From a checkpoint of a small transformer trained on Wikipedia: vocabulary 2048.
Each number is 128 + 24 x the weight over its row's rms, rounded and kept within 0 to 255. Layers, rows and columns count from 0. The size above them is the row's rms in percent of the matrix's.

# layer 16 attention output (transposed), 160x160, rms 0.185, rows 51-63, columns 80-159
size [108 107 107 111 108 100 110 110 110  99 101 106 109]
[[118 103 152 145  91  94 143 103 147  97  85 155 123 167 211 121 119  94 121 124 112 116 143 115 155  92 122 169 137 143 126 107 137 125 148 104 118 147  80 128 121  85 109 115 119 136 112 131  89 128 164 124 112 157 130  94 111 153 127 107  56  94  99 126 111 136 175 136 124 125 130 126 133 152 160 143 135 128 136 133]
 [167 130 148 121 116 132 172 135 113 137 125 123 138 152 130 121 110 146 142 108  81 157 103 203  86 136 106 119 123 117 103 122 126 168 121 128 177  97  57 131 127  95 100 105  60 122 143 113 117 159 145 129  81 169 104 105 144 103 163 146 105 132 107 135 137 140 104 117 119 108 121 112 119 127 143 119  63 126 109 106]
 [143 118 112 114 127  93 109 106 135 108 142 122  88 117 169 191  97 101 120 136  98 142 164 161  94 143 113 115 141 126 136 102 127  83 128 106 127 106 127 120 154 135  70 126 100 138 143 142 166 126 128 143 131 115  94 160 127 103 115 123 151 122 121 136 154 101 114 115  96 148 169 124 133 106  62 126 149 130  98 132]
 [141 125 108 144 139 114 120 121  94 115  98 126 121 152 133 121 130 145 152  69  81 118 126 124 151 191 135 119 155  98 133 107 112 146 135 108 148 123  92 178 104 143 174 159 161 130 141 119 141 104  99 133  99 129 135 177 113 117 107 100 103 136 153 121 121 130  99 147 148 137 188 121 127 118  92 143  99 100 142 137]
 [107 131 148 117 120 109 177 105 149 136 124 144 111 124  52  97 155 126 114 163 150  92 126 142 146 124  91  94 117 140 130 130 159 143 101 129 125 146 120 104 115  94 117 128 141 164 134  91 143 137  94  87  93 111 173 130 143  99 155 138 135  98 138 185 165 145 151 106 131 129 117 105 157 119 163 176  50 124 153 147]
 [115 134 155 166 131 120 168 141 137  93 142  79 156 103 136 126 110 100 140 133  96 136 102 151 151 172  80 137 142  89 141 109 104 102 146 164 111 136 111  91  77 122  96 124 159 143 126 149 133 137 116  85 166 154 141  79 151 125 112 109 125 132  97 151 132 118 184 100 151 132 126 139  99 117 155 120 103 134 172 129]
 [139 127 103  96 153 128 129 115 125 184 179 144 157 118 106 154 133 148 185 131  64 126 143  94 123 142 141 156 157 117 133 159 120 157 143 124 134 131 129 182 124 152 139 127 155 117 145 105 114 125 149 104 141 169  82 133 150 152 156 172 103 118 109 144 156 127 128 138 151  98 115 110 159 143 124 118 146 128 108  83]
 [146 111  86 136 112 101 125 137  93 124 142 135 124  92 166 124  70 117 141 123 109 110  96 133 136 144 170 136 124  89 108 150 133 142 114  87 167 118 139 140  93 131 111 136 126 114 119 147 119 121 130 121 146 142 115 121 105 162 106 112 116 127 154 164 100 132 111 166 131 131 101 110  97 134 150 111 152  99 118 142]
 [100 100 142 119 124 107 144 112 127 120 124  69 132 156  88 123 106 126 119  94 121 126 118 112 146 125 164 140 130 153 152 125 145  95 128 158 181 158 141 140 192 125 170 117 122 141 134 132  99 149 171 145 106 119  98  78 140 118 142 122 145 140  87 117 115 147 137  99 127 125 113 115 115 151 129 106 111 141 128 131]
 [153 128 121 114 135 147 135 126  92 102  85 126 141  90 138  59  90 156 130 121 132 112 122 100 102 119 139 113 114 144 147 123 109 120 124 101  85 110 122  60 136  84 149 123  99 139 126 149 146  89 143  97 107 148 108 131 171 112 141 133 162 146 140 124 133 138 177 122 127  83 135 128 111 107  92 120 104 161  96 103]
 [167 112 153 117  94  92 162 149 165 145 108 112 116  85  90 172 131 150 128  72 166 134 110 103  60  89  97  90 137 145 110 112 161 101 111 197 121 109 129  83 119 122 143 122 107  97 126  85 143 111  93 124 141 144 144  96 119 114 161 119 127 121 116 149 125 118  97 154 139 139 119 122 154 113 117 122 119 112 144  81]
 [132 111  72 111 140 172 150 128 146 160 134 105 113 124 149 141 111 151 105 145  93 142 147 147  93 175  94 126 152 110 140 120 102 141 137 140 139 164 160 151 114 142  75 135 104 124 170 115 108 162 153 146 130 148 134 113 165 126 158  96 115 124 169 119 130 139 132 161 114 133 108 120 150 119 167 121 106 178  90 116]
 [110 109 130 103 143 144 122 149 114 118 118 111 125 169 132 130 121 116 119 149 116 125 128 134 150 149 122 129 143 107 115 101 153 121 143 150 156 130 130 117 146 159 119 101 175  87 125 157 122 121 126 151 115 187  98 111 138 130 141 115 149 117 125 100 159 131 110 165  82 125 107  68 156 136 188 140 114 118 110 149]]
# layer 16 attention value, 160x160, rms 0.109, rows 52-63, columns 80-159
size [101 104  99 108 101 101 107 106  99 101 100  98]
[[109 128 144 149 163 108  86  80 163 127 118  80 117 131 107 100 151 109 103 135 140 123 136 138 175  98 147  97 148 179 115 151 146  93  66 139 110 129 116 138 170 158 124 125 183 133 146 104 143 130 148 118 139 108 167 144 129 108  93 153 118 151 113 134  95 134 131 164 122 149 116 140 123 152 110 135 212 129 128 133]
 [157 110 140  86 161 171 161 158 171 123 129 128 144 122 139  91 128 147 138 175 134 102 138 110  89 121 142 127 129 129  93 160 129 168 102 156 121 117 123 132  90 141 134 148 174 106 129 134 101 128 134  89  79 141  70 130  99 122 138 107 135  99 128 164 113 145 115 152 123 106 134 129 119 109 162 140 171 148 106 127]
 [132 118 113 153 175  93 174  89 171 127 113 124 171  84 166 139 139 131 114 154  92  95 120 122 138 115 147  78 115 160 131 146 125 146 112 106 114 111 147  73 102 151 104 134 136 125 168 129 128 128 128 110 148 103 143 106  76 120 159 109 112  95  95 105 124 134 145 100 143  98 105 143  96 158 150 110 129 113 137 121]
 [122  80 103 122 109 138 167 133 123 133 125 128 121 125 114 124 124 143 142 141 110 164  66 140 134  92 117 145 158 143 104 137 107  93 158 150 120  82 173 112 159 140 126 109 133 115 155 106 152 146 133 143 110 142 132 148 113 143 125 159  95  94 157 120 139 137 130 135 148 122 149 142 101 121 108 170 132 116 146 113]
 [138 142 137 134 146 106 137 126 144 151  87 142 118 148 123  95 152 139 116 102 141 134 132 147 121  97 136  91 135 147  79 127  96 134  89 147 140 126 143 169 148 119 140 118 125 122 165 110 137 125 133 128 118 128 170 159 117 126 160 141 159 160 130 126 116 111  96  96 144 109 113 127 125 141 161 125 114 121 109 137]
 [165 131 119 112  79 145 127 121 151 118  79 137  95 144 137 132 131  99 129 121 175  93 180 134 103 112 126 141 113 112 174 112  94 171 119 199 131 124  94  99 141 176 149 131 133 130  86 102 170 117 139 171 124 162 144 153 148 141  94  94 185 148  84 111 106  86  92 151 101 154 119 110 110 154 107 114 130 176 117 107]
 [105 136 112 104 147 131 150 104 153 148  85 164 136 133 117 140 178  65  54 142 166 184 145 123 125 124 103  87 149 132 136 124 121 103 138 110 122 103  76 129 120 145 134 134 113 146 144  87 109 139 102  99  98 116 142 154 114  58 167 119 134 135 138 131 133 117 144 109 103 113 139 152 160 101 139 151 127 149 108 184]
 [125 153 161 129  82  91 107 139 162 154 131 100 164 139 110 145 111 151 111  99  81 138 161  73 123 153 143 169 114 155 134 133 131 182 123 151  66  94 134 125 124 129  97 126 142 149 112 143 159 148 102 109 120 109 181 149 156 107  94 142 142 140 146 113 120 150 115 112 134  91 145 123 122  85 132 109 121 158 147  92]
 [106 155 103 175 150 117 130 158 133 175 145 159  93 137 128 140 175 131 106 169 133 130 136 127 131 117 172 180 121 129 118 155 107 161 125 121 125  98 126 191 141 128 149 145 138 100 137 182 109 135 130 163 103  90 183 138 122 119 152 133 103 128 105 115 103 138  97  93 157 118 167 143 155 139 179 120 137  79 134 147]
 [116 125 121 139 141 108 135 115 127 144 159 129 121 164  88  96 135 153 117 126 113 113 103 149 148  90 112 151 138  69 147 125 130 140 137  97 115 146  98 112 168 163 131 121 166  93 129 140 138  94 129 116 156 122 108 145 149 156 128 144 152 156 105 167 104 144 106 155  94 134  87 132 121 141 112 144 125 161 129 126]
 [115 149 154 114 101 146 110 155 143  82 150 126 133 100 125  74 102 116 153 163 151 148 138 141 143 135 143 112 140 155 103  86 137  94 140 134 135 128 120 131  97 117 124  40 139 117  91 115 105 122 156 106 107 127 127 150 103 143 112  99 123  87 133 136 107 115 146 107  62  98 118  94 103 116 108 135 128 140 132 173]
 [162 134 137 177 110 117 126 151 113  92 142 153 137  86 125 140  93 111  77 128 131 147 125 147 130 113 147  57 125 140 119 137 143 145 149 122 147 124 128 136 140  83 128 177 129 186  78 143 123 137 148 115 129 133 131 166 123 131 159  98 133 152 123 134 123  91 159  97 139  98 132 157 138 130 155 132 122 128 117 102]]
# layer 16 attention query, 160x160, rms 0.0718, rows 64-71, columns 80-159
size [ 67  73  59  76  76  73  83  78]
[[158 162 139 111 105 102 131 107  96 133 101 140 183 123  90 132 127 110 122 129 145  93 172 181 123 149 123 173 129  75 132  68  77 155 108  58 131 119 140 146 101 137 124 132 148 170 109 135 117 101 107 178 118 102  95 155 151 111 149 140  85 101 133 117 109 101 160 134 123  97 127 114 132 153 142 151 154 132 157  95]
 [175 155 109 139 133 113 150 106 147 112 117 129 107  86 171 120 180 140  99 129 159 109 134 154 113 113 132 121 116 106 142 106 115 176 109 116 115 146 138 167 142 168 108 187  97  96 151 131 117 132 118 114 134 104  59 116 125 110 131 133 125 101  99 132 136 128 157 132 154 147 144 152 159 120 123 144 113 142 111 112]
 [116 161 193 126 129 147 125 149 122 100 112 136 113 168 111 138  84 106 149 148 142 121 163 150 118 116 111 164 122  92 119 161 128 147 162 173  98 108 107 131 124 165  99 116 113 134 123 133 148 178 117 189 127 132 131 136 155 102 164  94 125 130  72 103 120 159 105 142 101  99 106 139 137 117 123 154 122 130 125 134]
 [114 152 151 131 147 116  71 125 109 130 123 140 156 127 121 155  89 107 120 149 166 110 147  89  80 136 161 180 136 119 104 132 119  97  56  98 117 141 125 134 176 130 148 117 129 141 168 115 145 128 117 146 157  68 102 113 152 115 138 115 142 125 122 129 164 106 121 142 137 102  99 129  57 135 144 125 158 134 136 107]
 [140 122 134 129 139 215 106 129 143 129 170 144 172 126 108 168 111 144 135 122 134 126 159 128 103 142 138 216 132 133 120 150  94 121 117 103 139 122 108 179 145 144 115 150 101 142 142 142  97 121 127 157  96 120 120 159 132 119 178 142 133 117 112 107 146 125 153 137 118  83 122 137 105 127 123 107 114 124 146 124]
 [112 156 131 149 152 179 161 108 100 108 168 114 171  94 122 130 137 109 136 148 155 124  95 152 152 153 119 100 143 136  96 147 133 113 149  60 106 159 144 162 146 154 129 128 178 113 124 122 112  85 120 198 153 130 106  93 157 112 123  98 152 132 116 174 148 139 154 136 147 113 173 126  85 159 147 126 111 108 113 122]
 [148 116 138 151 146 161 141 154 118 124 131 105 157 127 148 186 129 103 180 137 155  84 139 155 117 128 141 177 131 122 102 165 142 105 125 147 140 118 136 152 149 124  96 134 103 138 134 152 122 169  87 132 124 132 107 133 161 112 114 119 126 115  66  74 122 132 134 145  80  94 105 169 170 133 139 150 129 139 139 135]
 [108 125 159 126 176 172  88 116 117 152 143 142 129 135 134 168 144 152 105 169 136 127 131  97 110  99 139 165 105 151 110 155 124  82 171  95 155 157 149 128 180 152 123 130 144 111 155  99 140 155 139 135 107  99  90 161 135 107 135 154 136 107  67  92 168 134 135 133 132 111 162 117 144  76 103 116 106 135 128 150]]
# layer 16 attention key, 160x160, rms 0.0738, rows 64-70, columns 80-159
size [ 65  67  71  71  75  68  72]
[[169 116 155 103 100 116  89 131 114 121 145 103 134 123 112 158 132 119 115  92 161 130 105 117 146  81 107 118 144 120 140 158 131  62 147 177 152 114 128 128 149 103 160 148 123 110 148 117 149 163 147 154 127 155 107  97 149 110 168 110 165 135 150 179 151 112 125 146  97 122 110 122 173  92  97 123 138 141  85 166]
 [142 119 104 146 133 127 114 133 128 156 133 126 166 131 118 162 114 127 151 138 137 140 114 157 164 127  88 112 124 134 110 152 125 132 139  97 119 124  91 103 191 118 161 151 180 137 117 122  97  97 114 146 125 127 159 139 116 120 156 131 134 132 109 164 110 101 133  88 145 128 122 141 131 115 105 117 131 139 195  99]
 [119 139 105 137 139 102 160 111 109 120  88 125 144 113 177 117 163 157 127 130  92 129 128 142 129 143 129 161 136 155 103 113 151 130 111 104 165 148 175 135 116 131  86 110 156 116 123 117 150 181 131  89 113 101 131 155 147 139  76 140 148 118 131 114 114 152 130 123 163 160 137 115 140 145 154 104 159 129 107  97]
 [144 165 153 128 125 118 123 143 100 123 153  90 137 140 109 104 145 138 103 101 126 128 154 146 158 128 130 155 118 124 141 115 152 183 133 127 103 129 154 127 172 144 178 156 128 140 118 117 112  98  98 153 119 150 139 124 106 112 173 123  97 116 122 111 132 101 132 126 103 125 101  88 126 149  94 142 120  71 150 115]
 [175 104 152 161 113  80  75 127 117 137 156  98 138 145  93  96 122  94 138 122 124 101 139 110 104 104  81 109 104 132 119 117 142 113  88 140 185 122 126 106 178 122 154  96 131 125 137 113 149 147 175 106 140 130 125  88 127 135 115 137 137 134 133 100  98  95 127 158 124 105  79  94 132 118 128 167 137  97 113 162]
 [157 134  91 155 113 102 136 128 153  83 114 110 158 123 152 118 116 159 163 120 148 172 162 150 176 132 156 125 146 134 119 133 132 167 122 120 106 130 115 130 160  98 129 130 130 107 114 149  71 109 151 101 123 110 117 145 106 100 143 117  93 127  91  97 115 141 148  71 104 122 118 133 114 140  84 157 158 111 140 123]
 [ 96 195 125 125  82 139 101 126 118 146 116 113 162 137 116 129 103 158 131 122 128 133 143 102 108 117 154 107 137  91 148  85  88 138 132  96 141 172 134 112 155 113 105 131 125 124 139 131  96 174 118 156 101 132 131 146 120 112 133 166 177 125 144 105  91 124 140 125 173 145  82 146 117 133 119 127 113 106 161  92]]